config = dict(
    n_layer=9,
    d_model=64,
    n_head=2,
    n_kv_head=2,
    head_dim=32,
    d_mlp=192,
    vocab_size=1299,
    activation='geglu',
    norm='rmsnorm',
    norm_place='pre',
    norm_eps=1e-05,
    positions='rope',
    rope_base=10000.0,
    rope_fraction=1.0,
    qk_norm=False,
    attn_scale=0.177,
    bias='none',
    tie_embeddings=False,
    parallel_block=False,
    init='uniform',
    init_std_qkv=0.067,
    init_std_o=0.0158,
    init_std_up=0.067,
    init_std_down=0.00912,
    optimizer='muon_variant',
    lr=0.00993,
    beta1=0.95,
    weight_decay=0.042,
    lr_head=0.00666,
    grad_clip=1.0,
    warmup_steps=200,
    schedule='cos',
    final_lr_fraction=0.0,
    batch_tokens=16384,
    seq_len=512,
    doc_mask=True,
    z_loss=1e-05,
    train_tokens=80910000,
    steps=4939,
    dataset='wikipedia_en',
)
Each number is 128 + 24 x the weight over its row's rms, rounded and kept within 0 to 255. Layers, rows and columns count from 0. Numbers have three digits each. The size before them is the row's rms in percent of the matrix's.

# o: layer 2 attention output (transposed), 64x64, rms 0.155, rows 60-63, columns 0-63
# v: layer 2 attention value, 64x64, rms 0.177, rows 61-63, columns 0-63
# gate: layer 2 MLP gate, 192x64, rms 0.241, rows 0-64, columns 0-63
# up: layer 2 MLP up, 192x64, rms 0.241, rows 0-63, columns 0-63
# down: layer 2 MLP down (transposed), 192x64, rms 0.129, rows 0-63, columns 0-63
o60 104:135106106143111146105125107178155126114113182115096187093116123136117111136127105130141160117092131123145147130121128123158097124145123092141111073100130138097149132137117126096079186143145113
v61 097:138135144140075119127161168132159098117105116162105093152126141142117093123104120118142147188143124134174128139115164138154177129128155124099149146148110090114148132126153136136164125139106073
o61 096:135163142123140148106143100115156109174138080103086101094166155132112158127116149140129123105119121135157085111088121139084130146179128124136141080131119145121105130164093137140155124113167117
v62 121:127083127116094156147121144103120163086116180116120133129098117154114155083132076143159154120115120125130122117145136123115146168155097143131105135154120082129122152137184110091141120114085131
o62 117:096119113152152110096144065107138143148104140128144135125161119121118137132115138095131137142118137148109096139074093099105075128109137169085096090132137150141108133168128107144123094130107165
v63 114:117122110095127104112101160129126132160067126152134107114111157187116128145064107093154125134134156111121158132140115093102082114112110122101157145128147134130108129122119143135083153168129104
o63 117:139141109135109139144173097127124114129127133121119168165175160123176118165087132140173138127164147138151136127163122124113192144130111102124098114101168107100075134117137141113150125113126128
gate0 103:133186136119101147146149151107137146089136132183124111131076170113167115136133113136114110140130134057132116161102129155111166155111097095115114156140119138129145157149152147100143125134123142
up0 110:146107168144164127114114115124141145124103117054110136138127121121103128134174117109116146098113133128082088127116101100114118129141129142122112119135151202092112133081113105134128093090137154
down0 108:165094107097109113147180111127098139125153181156160080132105107155149176112133124145150098104148092092098145135103121131142140131128123138135136137122142092175156137146124152138114137102092122
gate1 090:146102130100122077125128140108134160150111128129143154103113135183139122147145090135122089164114131130115087100154145156112101161103105089166148139197150122146168129113118119128109133141107145
up1 086:122141119135133184130113108137154120198121098133128128125147116111164113128114138114118111153133112161163125144112145097124132082082167172073120118110076154116120153143128136111151136123152106
down1 096:084153075104115114146052131110133126123099103125104075158119105147108154122167112151131145136119133147127153145124108142153134115127114129139105125122121143116150131114147137198128142149080147
gate2 094:114118115144176142115122128099158137149080133130134098115170068121177128085131122101125150117104144124130141178094115157110085084119142158135117121148156139169114112139121114125106132144154143
up2 101:124149095113108156127096093126134130138150051155085141125146113129136123130087133069133138132140099146110090124103122122144134098089126134177146121121110150157113136155158118127131090170129114
down2 103:132135106100119141149168152095117107121115161156160134120129093117163108141105091163161138181153127149089131126132102110123110161125130096108145115122125070119179164108163138111115133112103139
gate3 108:134102105116141121150130120126144112116180139143131149183149165124144131138143105142180126146121129156116140158149093084127161126146124185129096123124126164117144169120110118130158086175122163
up3 108:074104104168140122102137141144083107153081138135175086118114095104130137135094120124125106139151128127110104134101123137124099133106122096110131097133148157136111128154150165065132168117151118
down3 106:099137107146098141123131093070143120122118126107124104109117131120069148124132188136098161138151104099143143089105132125117121117094101130099156104162128130167096130097129156162098128113100113
gate4 095:160108108148179088123145139097124133141138130091104145119125160169160105117153146162112124156115139162167116122089104104117136187109132142166140113114121116155179107152137103129130112099102129
up4 097:144126144140149090110124115122157111126146151167118128117121181108090139098137124163154128117187164143118121086104141084117099111115142131141111147157167126081100106141143165120166151118124112
down4 105:099130143141115159121166123093099124143121128156122138130116075119144130119137056112124149124145141143163099138151123148149137139160147125115165127036148118145118138127117088099129150148137128
gate5 096:143110098149111091117122134141136145153131144109086116118096123141118085140121124101167125168096080148115125132182143108111103130150069130094109115100130132115166111136115118166118136178129099
up5 091:111131154131146099108121087082096115107157137108123127108170159170103167149131172149128145128107166127114147124099107155102133107149144152165090141136151130146102128107133120095149090175126114
down5 100:116176167077102123096152098102114142150119129117151162130107169132130095126135143113123100115151135119149161148121141115101124125115166120165160104106096114106144155144109134153113133095186090
gate6 092:096134111139134152118127113127133088105156144167138106133132079118159123134131098129136148100101102125139118112151148150053116112139113113161079149156141119128087158133131142103107089137099082
up6 092:141136102121142161134182134143103108125162159130129108114123112149166088126125106133136136106092123121122161117128129134077138107210146124164106170134163107144133108122109157103099120107126102
down6 101:118157170127094108162100110139175145136124156122110161121134123137123146151133143173081137097147143116107126157154177137181087120107103139127125096101110092107125140116115103113174124140112140
gate7 096:093110138144141110145139137114139107119176125101086135088114138119111120106147102126097139106133114117120083109116164156118119149144084138115079135097166187106107123142142136163122093097112164
up7 106:131168120140101136118126131119164145155087154140175085165136105126109116101101140119156152150133135135131133120141117118110125086117130142139154139123086071116108065123119155144120180166114116
down7 099:136115124168159150155186156136117104130147088098133129140130161136147138167142111116153118161158139117092172148156090092117129127158152121152140099114171175104145108145105149132142141150111124
gate8 106:090138104175090141069144133143071144149141131158143118163117070152135138160148143122175139095136123129118120091166121105118110128140124142140114145161109157138115153119129163136136121127116165
up8 100:153153146167142083179155143109170092120155131122166158137120137113127145107145131134116118079156118166122147131091148132118127123112089134148158126111168091134114073161140140150144134118148112
down8 097:079139128096120123140123150120143114122147106113095109110133139121177164092134123128161096123161067134112139147166116109115149142107120135147066112110107142153151129148182108150103119099145141
gate9 104:174097139120152091140127092048145139167161119084092113097145150144137140112111123135114149138154103148142144158134125127149155134112124124164113143122121170123146127127131100165158121088114109
up9 097:127129119133097085138142123105134073088145118114153135135145141129092118112113110081102158094110097138147180106083124149143126117120100110126098176114148147106145165156111116134122080143134149
down9 099:132110157148152123151136107136129104175113136109141109108164147160072145164151125103112175173131162102110113161136137138133158145118127113142074171147120148074132121123124116143115135095114149
gate10 089:139121129097193171122152113110129106128100126118121123083129148096106129095126159083138135141100132149141159184092130138143136153122105159127079100124079138124144155124117118123132088133129154
up10 096:171150090136137126148143143120101136103120115144133103152113113122150125067129152099196141104158118135114158132131147115117175139168125110146170151151103086089131130118150157145137144156146137
down10 098:109143131134100110158124149124123109124149179162148152120087131163161105102100109080114132154109095131114116136194138136095118128101167123112180096141110134109128109126115111120134140128124077
gate11 106:109127108141116087144158123108133083136120141118136128128115117148105132106078131128111136127109134154119113173206124120123131136094149170163106112155134135148142137149119092111117102173127065
up11 102:102118139117084089129136113157169097132124114129111129117106107131104150152176116161138140131087130152093116171118157100136097152138101109125125142157125159127112115123086122183150175115100104
down11 098:163086130124149128103128137063152140177159157117132128142132119116079070142098127145073132127141125151131125134134123120143141138152163132126168154117167124161087129140093109123147133122122152
gate12 098:125136106123125135145140119134145172149121152114121097128085135171130128192150120131143098177139131117094110058126151157130132131147130155172103166153117086112136143119133158135154142101144112
up12 096:145096134134118117129130120128201149125118143096127086186109133132114137138106109140141150131116113146127089092124141158133142113133170146141094150137153135133111159154144126090111196095116095
down12 095:122123124089133135162135129141029124094126140096118136108166175112117111178103142134150120122153165131114109131111145115144096121111132169120147142142105120141099137141110112134085100128116141
gate13 097:153159108095120153119095127103154131158167092123111121098112120114179173130089139117152111094133130121168121122132148105076105120165107134107122127167125128117103127151110109186108131108100127
up13 094:127119097103098149133082129121124146162169114135179137089145092079180110121111143097167109113128129122137164144143140125128112138140110126122101148144151137107140121130141092186150125112172140
down13 096:165134127142157146138083110112089096148132083133089133132139106115135118111064135101124081127116167108146132123076150130126096120161088127101129140121110102128074139134156123130142124124113157
gate14 106:119135133114154150188145142162129131107136125127153142151114136073154103122126140111082136155106108111121121099155135158179176125140114143135145165122124162134151128092094148145176095111122152
up14 102:112121132133100169104111098128115131138179091143114157099149162165128118126125128134107133115151171100145131121098159075077146117130146145125101127177145124116100169139170104128142098142139108
down14 101:134118142101116148136128105119174115111128095127158082130135109155141154097151107113127083089164098119134136122095136154128105132137149096126109095188116154162112148147169087134099147131136095
gate15 100:150136133170120129128134136106142099125085095102108131172138164145143139100135081099110106125108126080159134103114147133181168142134110174107139137106139133132152108186107111126121164111116132
up15 095:132090127146105115124076139100156153117129146109139139127131134150147172125112107136125117102106097123167141117167130143148106112116179135129153084081092130181109152120153135146077113130112156
down15 103:175143103153092078143111121124087100145163107135113149111119161133120127129163144130148129146105178092099165142113139110132109101128092128141079099142144166119126129115090110097141117118165128
gate16 096:113153150135125144146127126143104138092110097144140158107119134142133138124124182135111193094137116129105082089141100100134155144129167175125157156137151143108140157144131147129118128169071123
up16 097:148138068136127116118122145146156121177139168105108132154119119120134122134160079133142068139119102126153174152129170129118112110135112120137094112122134141168156114105134118153153134072165131
down16 089:088112117158130194127131076118103116107162117131127114133129153118126142129111123097173109139141142104094156104117115174105145106112156153164105112147127106117100114113155161137105094171102116
gate17 108:137126144125129116151103103163170080113122132131178110154084133175124125136147130111107170122132133149144131105144137128134114143162134072152125134104123126178160084137167125110108141111179125
up17 099:149141160141120129129142146106103160138118106154115123134160103125146094101135135119132100122128140083069143153093105162151114112134148149099127089165121116112109180109141129175193131127116114
down17 098:089115140140135137137136139140171154150129149095128091145116145109190129164094138124114140150114085162130114094126124136139157141123089129149113126149128131097194170126127159094122099093119146
gate18 092:124155126155135132088125132123134116108181120135149118098122152146127164142141170119143138107127176099142134127135151136126121110182188110122108144133117108103156105119083136155157125107142060
up18 098:123132102149151125148152082098079113137186105140150137107146093115133127126107158097164152137142157132167140143112128145169117113138179119127136153125152166150147128081105117145157132099116104
down18 098:133130091080081136151140126140141144109077122127122142147147111103135092162116133144123106120091107139143106109136106116127148153123081108128156101049149107134114155135159114148161137138163144
gate19 089:146166134151102140172143102131178139113196106165107126135139139112156128135116144104122128145157103125168137117115124174154148083132134145111123087123110122107102139164144121129167087098138138
up19 101:073122165143110129128139139126060113146121116125110087120114103164100168118107149100112096102102119128088157101121095094096129129101106117135148165131137170125155137112114109119106123155106136
down19 096:060104102075142092104133125123118139119149091170172165131124166143150137135129137139125168113168098138124101100169118110144120137112110155114157123135086120142123120145110143138155161146110121
gate20 095:114136127140163105081150130110134142134132096127133141078119104139156120127131121093152107138069114140139145089187157118131106098142124155143127162164135147183155122125154123111106140156151165
up20 098:110120153132113136176096152143145120136099175125151143142128119155107169118122130160107150103189102140119129143099113163113144138121144135095129111114121138097084108132107162118119126081099069
down20 094:058149121118124126112156113131125128093155146161148090115115144149133165134116159137129164109130099080102132130152081141122114135087102118123103128128120149128130086110078115160123084120104107
gate21 110:090101087117151144132149167128094115146112083160118119108125147147161122143162128129137131156147116153126111115148189106092133108143060138148117125128137120178109099121105130124151113147149159
up21 099:105126094113136120124111098143152131190095127138108115095126121107131164156141166107124150141084137190152109124125153095126096130120137151136126106130069142146139138111082146107146147158161136
down21 104:107135136124147118132107162085068103105108134127104165150099170169149112122157110157098114130134134133139161155162087129108138096121132155100130087096124130140104135119104142082147124163104131
gate22 110:127108111124125104114166112111109133112181120121116121109115150104163131156079144086109180105086134132104100127145125119158143113125166169123142132114094110136128157103152116183152094141100113
up22 110:104119100145083127088166138137146126180116108099144083128104073135105150153097117118157127078115102114155103109129134144111149123138125139160147081107154122121136138121129101096156117155129096
down22 103:108055118119124085138137127152112141136125098135133111113095123089160101173093133083170174101142142119119141138123144096121159125147138141163165129138163141116132133132107098100134098152109138
gate23 107:152141125057148123118114114106158129137128121124118136137101188138134151123141088134116110104159126145102085115114094079113101116180143130130135122120127111084142104146099160099139083136126151
up23 094:126114140099140140120114125119148126154125129158081122092103107170142093137104066163143146108153141128138120125128104135098132126133149117124097166157161168130166105134137120104136092114095193
down23 097:150101105138088121134146109084132120105117146151110124150137154124149110108102126129142106181114137154141130080085134114134141167106136097113121122064157121132093104081140094118154126127158161
gate24 103:134127163115150120147165116165113136102160116158117095129095130063106157134097138111120162126112101151112177102134130095124167127136135191138110105098130125154095136103128136110098138108120108
up24 095:171122103126121140167156104098122141110117108110151162120094144101095125142112143142127167165134136126093137140117095143116097170167095128147101162089131095153121145130129175113136077105130112
down24 091:153137137122137095134131141112123145120085135108128184087143102112110091097117099176116132187140140123136096146142109152100095143170107105147149133100105121102120180151120126103132123150146157
gate25 100:170112113109094162122141113111136108114128130143105123151107110099137130083155106081143132133120080133107154083150109151142118096109111088115157175158124092127138147111092162107122104141098100
up25 110:120122145127163084175113148129156097106146127108167152131105156121079139133122158153091121110138158137131110133123163118118088172138110113157143129172111114086151092124098088147121109155138141
down25 108:150102151113126113167134133064156111118126151066118153105140175114165132135090133142118153146112148135113153175082094119147134125103113122146105152101119132156157133145133120148130171121104125
gate26 092:136144135116131136108148121134112113106111104076149115163119123085114096092113115135128096124153088065103124106135112129133166103110145056127089118130176132135127142128126135117130134074117134
up26 092:143147119145167109112162065122121113114157117094144119139132107137175130097117169104104105128108142107137112088120171146163123130098139098165127129129162112122164121097135132102129112075146102
down26 091:171122136098147076129100124104144108144088114129151124129135166157121126163078117095108120160126112151138156163106110119113152099132158112105154141079168132096133120152154145123102102104150105
gate27 098:145109116108128170174118132110105082161162149121174151099096091129133129133132112145150165112119161143133113118112125124117116138135160136141124105129089119146191100130151141078100138145087106
up27 099:138114151087120118121115115113144099158102135109181148119101142126089126119126153176112107094136123120098125151087118103118140140166110131144100071128190136127138135163135112142114119135097081
down27 101:123163149173143160166151106167136122116128133124098133139146094114154158139156116101149139119135110081181157113139151146147154109122133115129156148122055149101089155123160130132126121133150109
gate28 097:154096115140131124113180089132189107108113126150121140113137126128118143152170129078108171138148129133098144109095154122146120093121116095121141114116131146114100128155141123105142092058144150
up28 102:148121132091129117106163107145105117137130119115144112149112123116156145137162122121168139166086114177086128134130136126140137123143164146130133065092124118124071142073095136144104098128153157
down28 104:175128104101087141143145136099144126102074127147120158125133125119119141166148144104127130129109116131138141108105129132166093130131133104119095118163168084131102176130145126143143130053120164
gate29 096:142137077145138128176162135111118143160161133093124110137165102137112159138131162114142154135086140138096124092145113157119123149131115085143125087107071135133144162147117106119138149164168136
up29 091:143074104131134109132143076116144113122078121082137119117128112102095160127150102081121140133131131131110131098110169142088091093096108116067125121150122107125113125085153124138114127143129147
down29 090:156117108131142150142142130093104110153110173102128103130138132155048117166152131120106121143133163104096124083136124159095105113138147150120125131105084122127118136114157097094144166161120149
gate30 110:140095131121129121146148114115145109124118154127142106151121153065125109172171148114121163135125146145121151110108142168139118105156153089159130131150134166105148097150151144154141076092116078
up30 120:136121148115125149111130096156153103153105116152107165121148148149076130102120138160169120115159068167106117118129129109106105150145115149173147115116132198128115157149137151107150120145111139
down30 114:084109111098110099111098137142116175122142130109110151115095146151116119144113076173117147115130136158145105145095094138143150105137114121114092129128147129133137092068095106098129083114133095
gate31 113:098096128163115091110116127124117128123133125131144110151101127122164080094112126099150080159119112131105129138122130134124144104126149119103078062152139171118122091127185123109147165133148137
up31 112:126135139107095148121119131110146126154184145149117128136124106138087187123138162146121155128142141152099087115093116134115124136128140171129180175119086152095155128172100121134122095152137130
down31 106:107115141157120167147155131134128137120164172126114121100120132134110176152123133131130194127171161140131066104151091138137100174120098121125130133137106156135113133161139137137131116082095110
gate32 099:133122131131127105128156119157149135148168151111106130093097120119116163143173126092126185116104086135150133108107171141096106160159103127101118137123143116145110098185130122154168124146108163
up32 092:151176140153145117133137105136141125121143094129140112130078107130139138119115148094097165118141150158143157113089126120137134133156074136086136144109152115125058088156134151173126158125143141
down32 099:167169189119130083130107122131154110170120146120098169135150128102128150125137134144120156110127097136133152167095108116143118168137120126131161114122159121145049101122129101126136156117128138
gate33 102:131136143140128086107137158128194142132110120128103160116084155135118171123122103108128160104142083162148150096124134098134102130166094086141120132135138149117136095154130114106148166139080123
up33 114:094176140121090105127108146102130153139124135159150145111123139178157138130086146156141125147216130129128126144144111113125116115114150094137150148133170150164083123115124137127134124169107122
down33 115:149152080145158142150142156128115138089120091139098117099132110166073104171160135097140123115099132122168124126155115122107120108132129194108154112086129123149151129155135139163123138108122110
gate34 103:142133108160146182108121120135142116132120161136060133147122169108135107117122140142179128104113085142111133111175094081106142130151144146086122141119133136109113128124117190112116108126139099
up34 094:121149176109128137130123130125188110083101173122148128156090128135149129149140075143157122121148118164092169147160139129124142082091119139121126136133124107100086163143095138150138134105138134
down34 097:154117089159125123116132146140089143115114149133137141143151135115142118090093114110091100124093091104102109139140139157126085124144115146054097156139127153116092100078129150126093103136134108
gate35 101:094130136159085130176135129124109094143159128099120163107146119140138181120103108104120127137105119128141098109136136123130122076151106105137130131157135141165160136156139101135080117150136199
up35 104:096124134124143122119120098113121146111163136139125154134131091150104117080136065085136110145119124130108100083117170100097133094128179116139116158133157125109166180139156129124113127091119124
down35 107:131143101118123122153155147131151141143105131150121168145068157099176092171115163161091121133141129144094113118142141114153085128095142116122162120126152139109155148132130115080099102111143094
gate36 095:084166114119153121087126132137107154174074104162147103119120095122146109153147104121153128154141134091153129155155079108126154161122156129121135188131147141152152106127131112123115121154104108
up36 099:106131135124205123122145127147137104133136123141068112095124145112099120157125090112138091123123141115145137183097124134129129138168110120133147093109127159131161109190145115093109139114103148
down36 096:146140105113110137179085111118129148121104117143143145129108111162109171123099126151149138102113100104099123077110154131130138128127086125103101150087164141137119141080110097167178120146157133
gate37 115:076061166104129130118173106112107143127143103125148117119136100151103145109153081102125138106061096130103138127131120112155129104122133163129170122101134115131136122107115158138099130125105099
up37 109:104079143114100163118157160113137107109120125101128146131122115145130183110118117097137184170101130153141102101123162145154141091102109123157162131098160118153106155130090148102120113096126128
down37 109:163092104115109107137146127121170097113124155116186133113092113165164146100173106166145136103126159108125145154158111161133106126123131126115104121086139095142124115096153098141163144157134139
gate38 106:119113121161153135132121156145125110139132136115135120100133097128117136105104124075087192150138134146147139080107083106134105066118136148144174134150124094097141094174129132109128142108140134
up38 108:114135072143164130096106160131136134160152143064117131146177144141086100121128120111114141142110101157099112127142116101086118124095127154104173134148144140111153124134112095121094103135114094
down38 101:146162136152122119125139145133130134103138132162175122115162125134116163103149124106138147134150169127156126128145165107125125153135161113124144089172175114091127175159109128175148107144138189
gate39 102:092127103133121130152164112133136136120110089174133106138106098081166104087159117122109113060137103144106149117123173120143141149093110124126120148157158172118135130135118092107098153123119128
up39 102:151165104159176102148107185096122126128138130085154119176138140120160180145159116125109121132122130083131099139122146117092117102144117110136151150119109103138117145164110132100172139110106113
down39 108:121153110092085135169121099144160152141131109132146088119076112139120127105130141105152088109117115138086211136099104110102152110124144112117140135127123120122112117121142124163101085118141157
gate40 104:093167137159159114094155098129107126105137130146099133110114121113173165093129123101106154163159153176091139122153146089117138137129135146108111134139123126076090134121144102131132181136131102
up40 106:127123132136152150091125180151144135132122101134137152110119121115126112131101122113134112188134147112102112093139199119140133161177139137171110172131124126152122128111161120165154145163138086
down40 104:162180134169143051114126104127093133074121133106110122156096111157142160128162159150129159151156111127109135137133158123144136149154105148144156158158110123110123111116162126139140159133133126
gate41 106:111074125161117156108180155119161144127133152126147140123111089157125131138130105177154124124100125150196117117137091126123178158105141098126142117133108131151135136110125151144179099118112135
up41 107:137185120121144096104071134173116142142129159115083136111146109154115124138090109144111127118153104151116116086094090123119132098142141111152142077133145107140166109143144145136083158137122132
down41 110:127177134160121160158135081156102120147146140104129135118131118082137139125146169114104136132119106082083127131089104136095081136103104126086125161128148152134161113144144118123185114131136123
gate42 103:093105139129141165136124101095126139132162092137141106161147146150116174134139146148115115089135140058094093143136142137095127146126119135138102166157158148113163112161078129111121097109141127
up42 096:155115172074165158097091094150135126088127108169118138132145101141104166123109137149122130110126115101128121158143105095147118112122168129116120131165149139149156155129127186100095124154134114
down42 094:124101150139136114153053099099104118162113115163139112120119141150126120120147120163097090092118151107085088117137133163131116127142135145171141168098156124075127122150118137097112144118142128
gate43 109:120130090130103185141141104124145135098136119167108089154138140119101140134144095093151145119124074157123122125171130133162190133116143111151096114103143099091164137158121114138140112146147107
up43 114:125109117123155168149161071163149120149129107136089101186124180146135116118159126150132115118150104160145104153150085158100159133177142114146138130119128131109112148134108106147157118124148148
down43 111:143095091138152162124114099134130184127141164111114108153126172163113156133092087112110132095098140134112162105155124114102133127166136135118115113109125114132114091106127141098156113119187092
gate44 093:135116101134108127124143131168107128118167133083169118117095085086111090133134107124123120114138118155133123112109127156117126108196110105120083136085117161140165150125099131171153097114126112
up44 090:123137142085078133139143133078168091104128132127145104149136147119138146171131160107137120096114144158149121133119100129068082103126151158111109116124121098130099128175124151112132135135158172
down44 091:100105118116095156179154154165136114139111136182157140129156195117127153111096108123148087127159107171129140118153117121109093127095117158114149129134106144129120151158106132158131157123149120
gate45 088:124145143119155133154172135132103112136135111094118075049112131117145152136143134127133157144158111161147110138168137135150158114150173140129129141152133120104125160164114142145141183151109163
up45 096:154117131126140122130104162122150091128153139138154135169136132164123119164142129148101132139103070095110104144117136147122156151134104111099124152129114116186168097081144095094148085104149142
down45 101:117097135114117097105090135100093095102100095149135140180147154126120123138154086130169140160107102116140144118116113114106132157108100124135105081135111140150129143161130118120171070117131165
gate46 106:096140098165134112103119135100117150128111138128121138071113109099143130125089138109095129147123130109110155060173127101105098111080114153136128133117095092100128113122108129165126092137150161
up46 093:137131150161155119127091112181122163107136102087145135122124128150185126093143110095127112135157128098091154128131153125103116166148177141154153159127141116129092156083109152130116107116145146
down46 099:131139127070169139103116161134138118134109116100103132112091105113126106101123154156141123144124118109114081068134150118102113143116131163127182087139120120086110138134089109173140121131148150
gate47 099:149152152116110125152153197118145149133108100133137092131105144104152178116179163091112144166119130099118160109092152137124126129180149136186131131145107138128094131140133118117132140135135137
up47 099:139104147103093117140176167161150128136117110136132094115108123099124156092150135124128137150096102138107152146117140211115151127137138138155174129095129141141153134132134143126102182120131087
down47 100:149126140103063139152082114081119139148128088112117143115093135135123085128142117144136132141105156140107119168164155144091139135143166121143118125108128129099065127133124077121137116112090136
gate48 100:109139090150119163138160129146151097130142166126111108137124139082093125091089184112131160147132138141159174079128108151122141130084124116143135104112130131116115124150144133094173137155092114
up48 098:106122157107109137107136131079107119137139109164141129118137129153131135136138155135081129176104122108107098144119134088159123164168126083113140112133124125138166103165137072111132157166170155
down48 099:124089116152157132153112103151119127125140137137182146093128155136177140137132109124163162143146090157133136109090114122122066112129107128120137097163090106151135119157112171132113140149131079
gate49 090:171093141141151127129132146122133111092128095142099112148112184115144176148112132117134121160123105105176087138121114140160121133187106137104166119148128115163141117078126104114132115134164106
up49 097:137127160152152124109159142132142111102135122132068142101118191106136198129108129093136124128122121139161103123103110137147127106129145148144189139135137165133136133111145096103098127108133081
down49 095:162089119136142142123132094164114124098123111123125132131125103105089183147149072167121103109072131088140078164137106149112143112145131107104104123103119086117102120134108100116114136130144117
gate50 093:126102112150141124129156089175128134132100174172130145081104108112112138070107135113155119124143118156150169115145112122140152091119108151153122062137121119152112134136128121140144081126143101
up50 107:119070138129098126115144117181142106107154148115086130130103155156101144090084152115171138100125092152180150137115131092128114104126106116141147134125127140147125108155142143117090081126120109
down50 112:138131088146136100106153185123132115112125164102163135141106080132114135091128127150091092126130146134153076110159121143110174134114128128129118133136178098093148119160122105136154121110155090
gate51 087:108159141130131142125124186147110085126133115146093097136076124178087163126147097132093123116084079114117125111145144164128124141110134088117146137141108160104131100138107125120121125158088141
up51 099:134152096106136167139095113128141075109169124171159129154116156140112136145123130135123095134156147129178164107101084175129136118150153159112132102126131122104127150105108144119181134099153143
down51 096:137128135105094137096106039122107135119126107091101145136152081115121140137139135151098158125147140132135106118136148156127117164124135092126146110125161086121164136132109128125149185107108095
gate52 103:121121099122142167118084128128150106094116107139105101152100102150123126122120172092121161163089173087114182124142110127130096118121137116106143121144122194151124114158155103136107116113112123
up52 096:117089117159184118163131148166132134118128105085116123124149083078106136099144107151113098127110157127120168101129112117109121144134122143165121156125164135122124097144131113200105133114142109
down52 103:128129128140128147116124143128152118139103127131098098160114131145070102157059210122134134131103154147160147118128160137138115146152134135105100137132136112091098131101120161152146106133084138
gate53 105:105121114126064143133144107132108114178124152140123109147126124082129115133150132119110101122169121109120146087110177132130150117114107143097128137156144165142136124190112114182132100083126111
up53 113:160127148123134147160121127167130116118104111128126151136115132128111111119139131098091081134092116120132182129119097092122106167112131142134137078112138162066164154153086148134129165105092121
down53 103:137123092154130103146128157166147125126120115107104133125125132113119139083145112161137108074103102127125134119142101119136152066151121122123099143184069142136138082131115116160131153100085132
gate54 107:129116136128151140102096154125117111158151122088125113161171127114120129113128127076073123159106110126115085139127104116159135105111112142121156136129159172163116116150107148182130076155148141
up54 113:123140129133133117120115133131176098120133158151144141124099174158108159125104146155148136138141190129119142152112126121109139107141122100126109106104097124097161125131145078069155118153086076
down54 111:125122108135133121159102103094179156117114129152144119135094103150102130146069131140125160116178140135124146122110127145116104173125127152104092098161144178135163126102104127112110096173132151
gate55 102:115120132165163137127114161122168107140103130124144103087127169118126147106145109127127153165142137140113132128107146126090088134145173094180119098110137132116111166177129095128154167158143164
up55 100:180091100096146150097132133141136120140172105147080133110135157155113110081142150117143148094129117149103131114098125122131115159102086105162124123092141097155120150153158134107138119153086145
down55 107:141123135108110147121092138159101099118182153135121131144160118117120162102075125132116119111123110132078099128117142121158149109170091123079115136081112124149073087136162138142134123129140116
gate56 104:102128142084163121134126131138132144118133182143126098104128121132149097070106099132152131137180150137115122073151121145120112118113115119124142144139145145097115084158114076188138143152133131
up56 098:120150165138112163112081159136138073163177120111137128134083124153094142144139149151119107124128110106145109109068128107103126126140176115097143099094133127122162103100104140121123133107147131
down56 105:179126133136143137138133153162197150142132116130138108132113131120140155108148140145146134143177135113178160170142080144133158140132139152178087130171153131158147132128112138100113106117114116
gate57 106:109134084121107144091150113126134128135140140157122109077140106094150150100150142117153130119122093118107115116182093175171108099108147137113135134132125132099075143103144153112094148160128093
up57 098:107143139145112169120111142177123117105066110138157108110130103121130094150143133070123122143145125105139128106112139122153096103130145106165088107126136170147132150110117094098097139095163093
down57 095:115174123094135117146144145112093141098098108162123125162127126106132151137138124099121171142076103094140089113144103147154087130131163134147096124116179117119101141136092104170109106135141154
gate58 087:090136138150139119155094087092131121144156083116142147120152126092111177128135131109125154112112126142156112165142077110132137175109095130107155100138186130142136118134120135126104119123184115
up58 097:142120141109081127159082134125124100120130133080150180131109135093120163085120145153107157107141130108143095113126116070119146129130126121136122148122138154115185098137141139140179108139134166
down58 091:157149142150108155138112114146124147092127106148102124136105161137150180158106134114122059130107174122143141118149155170074131161113159104123164109123184124131127130144120125100139117123109124
gate59 104:139127147128142096140175113118103133086096092158151094106114121130149127119096107096101128150153090165088108083132127134150115136134138109151112154126126158091103112162164172143156139094133143
up59 111:122099111182104122118143094167117131153153134106131146115126077109118150159112105128121135197119145114165149114126140097126112125141162142135134137125114139170158154149084107103122133137190116
down59 111:154113081161116100178123128100157139073088136103083129115108152107119135082094166118145162129117114102122136142100117111116167150136142116119137108143153161110156140112149135166106148127128140
gate60 099:161111143137153191133087104132141142147129169129155113137122108132129139131131091101139151114125087111116140157131113139103142061103100139083120120126113138085079126129088135147126134143087145
up60 102:117134106103133074074140141150172080124110101117083144114143138150138132149128131083077096113115150121142115119136140159127125154133134143168127099147129116133171106168113139119166131133169125
down60 102:081140127123111120099106116115141113144106105148107173136146100144166116153114110107113103157128112122121149107107084107059136134112123123082101083151148104096153104149110141162154125157116121
gate61 099:135135130101180133116129091126125088112113099145151129079134067115122129119095103113134148123150119138103107152105094157147134118147165129132156152162138148126121094135138108144151143091058119
up61 102:123118130127114135150146145109121175172120111120130102131133152132117112128130104164117109137150147129142133141165162091114165143114072151086080133112173135140104160091102138098083152158152137
down61 097:090137129109125086128127127156161131074120108158107138097084130147122137080118147087145092148155101120124152093120101136149084125139149097117122117167094107128149142151141141102150099117095102
gate62 101:132149136140177133139098160167179092158146149139119132122092149134079098108135133108086105106168107112136122109126128121168154164150113097115133130131153159114121128175126162171141136139129126
up62 103:083127110093110132099135108134111134135136103133111154100103160156148122091130131106109152149136097118141098172105139124130167142158171084116175123079105118091136115134114150122119137139136184
down62 104:152093128111177135103131172140128099112154134111133128123164127127162127129163110147167091147151116122113153162112167118141080114111150163146128122157118171141106146135096160149110103101120174
gate63 104:154093141162143151118146122149123087098143139101172098120096107107135177111106103107109116122175108135117123125155136123101110133161120083164120128162150118061128131168126117113148145136126155
up63 109:135099158116136184164132088115123139151113152135123114105163085120121144113121145126137159139114137162089143150148114107122108064112134135116146084088124120145079119100130136171090135113113124
down63 109:100128074161128149160178117137159182122123154108135143110165085136163136089142121111135141086115135143141157129158105152086102124132142129126099138115096103141123102091121142116101135143092134
gate64 093:146120136110139130088135121155161136098097145143140109086086171130121147144087084126156137114134102118123128102151135116153099111162114122170145073098152162125091101133166128102126158108119112